{"num_key_value_heads": 1, "intermediate_size": 1024, "hidden_act": "gelu", "norm_eps": 1e-06, "optimizer": "soap_variant", "learning_rate": 0.00323, "weight_decay": 0.06, "lr_head": 0.00547, "dataset": "wikipedia_en"}
Each number is 128 + 24 x the weight over its row's rms, rounded and kept within 0 to 255. Layers, rows and columns count from 0. Numbers have three digits each. The size before them is the row's rms in percent of the matrix's.

# layer 7 MLP down (transposed), 1024x256, rms 0.156, rows 495-544, columns 0-63
098:058127119129132145137130135131138149090097109123074089092099112165133149129094082150094152134137127134112152107155131154165147159176125121114155106137158192133168168124118144106131155114133159
097:097088129122112131140188158159128122132114120157112138127099173152105125126131152139175129168101138159141111105125110132142110133123117094082135126113121123094147176142103138074129131133129138
104:129145097106150114120144158119094137119136123081112073157156090127165126141148093133137149120124120183143156072128113110121130147115171112107153139132101145081096120130126131100082102127141162
099:105148147147098108124132157176073120119143140170158127069082108122127095157131119151132076138139127158087107128149138112119116123102101111099081117125173131154083134101148120099152129124138113
104:129133130151171087134080169109141125144170111149117126163133110179137136150156103150138117141118125126105161142123084159137117118103143123161141106119112149079167086139148131078131184090115115
106:123186182133109140155145144142092193137139124121168103156139120167101156047151156169133124137085124115123138092130106101148118151128121124122138129139143137096139139142129155109130104149127144
101:123109152113133146108123127143114150064123134113112116122084127155124128169113094108149106138175115085116117132145085130185149123126159119106158130162142115103146123161102147147133128144151136
095:167120095096100135135159119105109091132121111108131104107126110177148119160128164129097162136119116129168073126132161123083137133147137115084120146110144118138132131176093114143091103169110109
107:089090117124107157162144112120123105161096079116107146138138118139098129132063162138148063142112108116110133140124135111103122144135121115151161163136145136129136115101119127140104140142148120
101:219109144113116131140139098086168152073151131123143142106103162156173124142131164120169116107157116131151140124090128117144137113100157104101129093125088135092135130106152133128109180147097163
095:087130152127111134098085148143110168135122103141129145135157131178136148132165148130110092138122173158106157139128116186122109161135101148176133134132098147150115131136120167154092087122131140
096:154136132143142151096112123110115134090098140154149120107138142125128127147138101071118143140099127142127124130137154144134096115098156163140139136122139145109119112124122116115196101161132160
101:145114123143150118089158153156138114116124130106109155086130129125162115155127143147127087145148119139125147100136144093123143146142126112096118113106097146199088112107135116137159132135147143
096:146158135124106180132132121156149105118115125135130098169202132169118119080099159108120167137120112133120108154142105147193126085099125124111145112148176125151130124112115124106126130152127139
100:125166143128085119124140173103108108134133099107115115172099175150101114098116115085122159158121079125123106140116113169129105153120144170084156142141093115136125145158114111118114137134146112
098:114145167130137116122113124115119138142131105159122132105114105145107139143096131159165126144161069115117146137117087125156107146137136121152119084127104106140114117124123152114054137213144147
095:135087075177139116146151124134107124095152113114112107132126149150105087155121124131123116152108128098127088122131099123095125136127134076109116119146124134138119167102162149134115142141139141
105:115110143153141151175114118106125127138104107119133147123101119112093077145103184091135132132083126134092126122105136112123167131119104193162152166128140109149135154105135102124128118150103092
101:113060131149146137110088125162172142126138083147146161119147133095142124136122170152131107109117137139095142172132113093113135135143113118160184158117137104118137157152097132147135116163138124
101:147102133125165122103124111160164127122101086096156117146165108164093148120103136155135099167124120118086115104080133121104175121108149154077123172121148177092105105125145138157164159124122159
101:146123088136155211143140095162097135131125103138110128105133218133182107132142132115106147104133129134146089136096156144139092140119136132146150121169143117121115160125099126143142100096116097
100:126200151109138138130115124124125151090094162113153123126147137101121152133155120129160200146110163125203121144122147083101109134136099150117087161131126124146118175083149108103142115112156124
099:153116184124156132150134148120109117145153158124128110156101138149136102138130164122139118115145126122113134141131101112100148130102145124097102086150116101123154107120101137125100161118145121
102:096160124126084159100135144122122104129195159159127125143141098136143164136138107097116133090127179133116118069158152135140123068145124155102141093107089111089129105141134089127062151102102097
098:129107092130133138085105132160157100121123115122109139115105138131118104107162133071119158116139097108135128101152095124108110128075131144134084084160114114141146158141116100147115115118155145
105:129159129097114117117087129161108172116122132144092143158134137135140151135126102093142124131147152133098128114113139152141130149135114158154156111162139117157143094122122087142152113152115164
102:127128146142135084092152127129074149107149123141108118104162188148145122115104141175078149118132140085120119105124148126152155161177153071114138125153151133055150116176143169098113112140145150
097:118096086107094151125097156131107141131120135149143149133118143133121154091126081174149142149119149126105126107114131120132109127129081105142106131119152117147138139114064140127122135125112103
106:103131147131117119084157123101157147162108101115095138106111139127109136126156107115143117159071150092146129112150141162176151101149109105090133169130148110118117120115093147131095144113149077
092:104113155129125120111151131092113146063136117132132092154126086103134101173143109124136085137127114130092070150175139119173104102135142113122091111084153151116162145105191089144139108124130122
107:090089104143138162103135141146132107160159083153125135138113102137137183091099152144126094152149119131143122165150110131103126148148122099138110058114151180177127133127100121157139089148128120
107:137146125143118117118108113121093141083160122125145117116083135109149116083140092134139119146178111138099111154139145162170128159147146079103102155128170108099118124078158110119148130107107173
107:107118128176185110129106151122115178126098070112090159126137149121150108130175108113149114162085119150106144095112148121152115132095154100091174083187130098125114149154164137132172159111116111
102:119154115134103123122142123157126127112130154091138143158130184120138098127146135141163125148114108100128094134118133090098127108104131131140116156124145127145144122111128158146152126148140134
103:139161133101109123148161129137162070117079091148108115130147114140115134123065173125175123137123129101121136129129157099085152120144144120142141145085135113142133111128112112125132125132100110
108:137110100128115076129124147110120102132128159119154135155092111120117117170148145126174131128152104151117108157132123094155132124116130131178111136130116134137113107090121158161126167136125177
097:137125108141117117131126111111158175110167135092126144146186090114155081136139132141131132113148142126115148120188072126171142139134144157141146145140122124119138121160105062118096194135092093
100:135140149084143131116139118110182139120096149114115106127141152110156132126097154141144127158147051117126094107141117163115161098113125142115117170089160137124148160093166132138111126134112106
100:125130132133170185101106087095167075147110116149102127138083155104133099121125125107132106193116092148151099106119151100142095120131180099155143132122104128121106152156152132132138124119177125
108:140128106123133116123093147104157101137131113129114126149141112152161148116141118105132151126095123171120120147148123182124125143148127120160138103118145149116164153147137102135116115176085144
097:119161156166099157101170116099154089121165147131083173138153094134107114114138160110140150127128091127109121151110101138140088131112114144105078173105127144148114119125121141130135120136132120
095:112132137138143118176114122144122089123144137112155150116156139157126122153152182098117125131105107108131129123139123152167134109121099128119084151124117108123110110135138091079103135094135148
101:129139114129143132144143126108136155136152166137116102131111110123096124142135143116139107107129140121183128152131144121160133129162098166116135121131134121123149099167117098135144133138106131
091:112151169148151146113137101109144156154113167151122175091168174111183078183118147112093185125115143152069129148118118111146072092148147112157177110114141102127134110095139159145142148174193122
097:132126134095107152113124126142133112135124111050144132147118109111126102101166122092142084122123145144096152159125130152100080130095124132121149139127129147142186152117144156132125135166119142
090:118156124112103149140139171131114148144134118121136127114169093172123126131154147082116173140140108187142142156143142118138131118114136130151119127099129145117102123134114140139138116182105152
099:114132098148097097183173096124107105140130117117101164093138157087175132144183145133110110110157106104149109124151152150166178134113136116128122117108179119103097155110110142129072120087123157
100:102140124102135153139122136122089143136149158136148129088114086118134135126074112087092124154118120143169104148171098188161114126125097111148095113126127126112115114137113141076159130114103142
096:150151147126103110137113134153137165147101153121154116153118118161089116162119094124125139108155162130084097142104128125116134086113140167160109120105125128152120174130140135090135126139106098
101:106131108120121162143152098122125113117136179123150109130106147129105141115125124117122134151172143135153125084142143097132135171147130140093119116139121168129142145151093103110126098062134116
# layer 7 MLP up, 1024x256, rms 0.154, rows 496-545, columns 0-63
097:136156104170157134144130145117145133158126118134100105101147152132131118089125151122162114141150138104156102121086097119105098161108088150118123093109098163123126120116119137127123113124135155
107:132100135127138094127115132124116143104123135154102107120134106155083094098151083108078115127138120120096153156139129144088137123121175131174141130091109088164088121153122092098096145118159115
097:105126129071135164106141100137172161119150125124167135101151175094127142100110144134128155159074145125141128122133145147149108108139156138122141135167140151167140099161059102155108126128120123
101:185103096111099166131142143096141139091138119103120087115145111126139095146160126138104111126120138111103179104079120118102164091162154109125099118161139123151139152119128145132173095117125095
105:110138149135116161106116127157120080100150147114163119131159106131110148091111106136108125108123093146100144120108112106160101135143137132117138118123129136126100133142117135149102106155177105
098:164090116126119080119119070123138087148118126101146145125139133147144159114130152131144116136102156124091140114133128142124117094127106144097176098156128117091078100139153159131156146152122140
094:103153110163155104128114122142143154122107113167099130163126156151105096077150118146151122141119170157091140101127093163126090085124106147127162106146128149114146119124166144137136106138089148
109:139109169173124144113148102085100109139104173173108116140112147123147126119176134158100099129115140148135134071095158131149093108116117110090130107128124110118105122139111145114125128141085082
104:096143131135084109107120116135143133121127108143173138097175137104140100160107095149132134096116117100173160139109152129139138094136107147146176144111101096134114138115132075146142137178143095
100:142107118154188120126164149112082066174151089104128119114121147097136148114100111154089104122133106138156125137133119097138121071137142107107139112149097123099111153085133123136128145148104092
093:081153119092129131140122145083129135167109090105139119126156130120137154132121117124101088114152138132084099163125091182137157107130138141177160130142109128099114160124109100103072180114149115
096:134132137124124138130144162154110136143127107100115092088086122135124098121130074129168154109132117142092128131097140082173100083101145149130157112111134173186094128178107140133127102086139128
097:160095122137137144128139150103138144095099175131173075119111111105152100137140111153110154068093124132103146135124130190148180084138128136114161120111151149115103104080127143106087098099135115
102:110107139132146151150138139112104145121118137148151151120169172150138108125125137146105085117113109120137137163115095115095119155151090092115082173124138126105097158125088132118120127094171139
104:128134116160137070109152144110113126143156138110124103144121127082135163137162113153152128100150142150147137117095144113149088150147112136143096134146142128113133121113128121139149170093107111
105:121104116120118119132152143125109105154152136130150176103111179139140156104202140166110113127164125111142132140149119135127132128174144142129118091121156120108105143130095142130146135103110082
104:131111144125132126161110122150141095147140113137118100066126173087142156128153075088137092107149128178116120107094132137101130118107150146141091134139153097127112104135109139143110094124120147
099:153189159134137138105131167128110126113143140136138058071163183095100113176118127153097103130159141127130159115138178141113132073156116135146142111097128132142103089147107134144085130127126113
101:136120124114158082070108157151127086125129124119212108127154090178087159145114143138113121153181092118148099091105138103140109167123112130125153156139139161113110092073129107131081134102154117
104:138086127087165101133154166107058131107135085108145125113144134140122159176122124125113117100113170074151119128129092134153104161118138176109137118087160137150098168138159130134145135159091116
096:141135139129154116130148101156114142113145079111123090155155129096112122139128168144141134150100131115131143142143145097121132110135118110151136100106150147124135113115108116094106135159163100
104:093126126175128129135154078120144118140165143081106123089124100119128167138129080132105117114128120150086149168118122142112117154135098147174141084092136148105125111141151139127113128087145125
106:102105122143106185089102147108130090113157088150105130139107133112113136148148090126134124125142094124123118128145122138120160151168133110059149146164124102121077124123114128161094141128165093
098:145118079144124121122187105112129105129148129106160124179112117111118095114136098130101176110131080125117147131169130119089122116072083151146119114077153120129115164124095119113111155126126123
105:142177137117155119096186114109087103153086097138146112145130130091092144106148132158140128137140117131182165120107147137149166145121129117104160135127142110119135105104108161116177126155174154
098:118119130158117120142124160146112148116145105156163123122135125102142146107141105159079061155158148117108144122116133148135156089143149074103147135093152144132121089132102132139201113144119140
099:140126149138139101111135084133154121092109103128139139126107130117092128114144130123165155088097139150088107127109155136095166118146123100113113096132156147096116148128151154160076113095135138
111:145096146136120121133145132121116130128157074151121098160105107111140149150159123138121146168094156090144127103128129153164120126143087150126145154082107128149155129128168115144130116126172108
095:141181097098164098093133169133172140136127120114156148162133129137091154089149097108146099068120137148145121092092148095109161113144155119135121141140117132145155080145124127155109127131129143
104:111131145134119150141091146126147093115135139102090120127123115124120174111120123125155102119129103100099175126094163156094111101170094153145159094114100121154148162146143128128149199161110083
100:164142134139156137080155088131120099099137115115126153117087118132105096104137123145137130123104140091122115171163122158107170133091121134128170116115115141134085149169185149162127142130128097
096:102137154167118089111119084139124169146115120165118100088152150121137138163153079134141153179136149102151126127123097163116086125138165111156107153138147103131143119115106140141128108114134132
098:111180102144109082135121134122091136125106118088154124152129137158132164130130152084137124112138063142089188147141184167086131105135109125131141132118099132142128143115127103084104102108123124
099:148127093098158134091098100101156172131114141154127116114110136130131149134151121121152133107132133105122099132158129160116128141135128110122098093114151114117148107186104098090145137101164136
105:135071108163131129150120110065130160135143162121155101126177159146062121121137114185107128126127105111134146157136136156116092118108126133131119117080102129124075123107100112124130120096100106
101:157167159116126117108119150171159135114096145113118081137151116125105115140153104144098144107133132116112119134118163156156133108102170120115126112124106091120157155131136114121132138161157147
102:128095119119111152123078147099131197105154159147136125131178122111109121116125113096098116154159119079124080098110096143089142106102053097125122101131134116130137139117151132117109141123095121
103:134144158138070117146114140151139155122040088146116137144111134172157142151153147170137129165133138094077133113123111154099129101156111151131130162146119107161163071122134126147135088108091124
095:128110125120131085143126149140096135167138170148085107106101137124117103119152157133084119157153145125105142147116130140147108139131124159096119107121121121159153111082125144135118121161103170
095:143150118172128121115123127114107156089117135152120115121131129115089111128104116126083125132144141146139086121143122132126120145103081102162183107130135126125127173134108136142106117160110123
097:109139077140118121134185095099156148128101128094123146109143106147069130156122173174121097121147133122137141118114117135143129116156094113120158105137164107131122106155102101117149123138106155
102:111128142124172171169192144148112101117105114134105177153090132144125127100132164161126165126124130110134129124159133157129108075097139132158143129113137135117188142111110155100137123152168147
088:075129095143107142147141095150166139093155132127161100131082126093106165137146132097092127126140164100142136124134093145114117134120157125165129104193117167123124103105117122113126115159141178
104:126140145138120132135098145119135143118101144128085139162108140160112130103155057133129120134125135080135104142158080083109149113153139120134143136112108158146103105125149115137108135143154151
093:151074135128180156141128117155138118142085127134142112138130186126126123143123074169125155087122176130123114162116160129091150140104163131103123091145075121121145099131196108111151147141146120
103:140121133147118122105116111123098115144116132130142128143124133115133138149171115139146107106090122130120143117104100120107122080144188139171090115148156111094111134144146136127148141110117119
107:158117121158077154169172116157121155117131132134127108100096147127165133133162137120153127145132172140104140131111133145076114116111132086134159132118142099139133128146120123115128132091120127
100:103117147181125112129143122073162121122116107146077091089151170072165136154126120139117154080071145113156125115166120109147156137145151126099111142149122125088163144110141152154131086125158138
105:105101112112132104131143178171138114166149130142119110174120104134153115158129161159155120111118096076108140137104146139136100103124152153128125121154146134135134146144129128079077117095110152
093:123121131140121135127156115093133143147086136118103126130094148156136167113122171130106092132132105089144141169144115171153113107122149146086151134103138121113150149106138124131079095135110123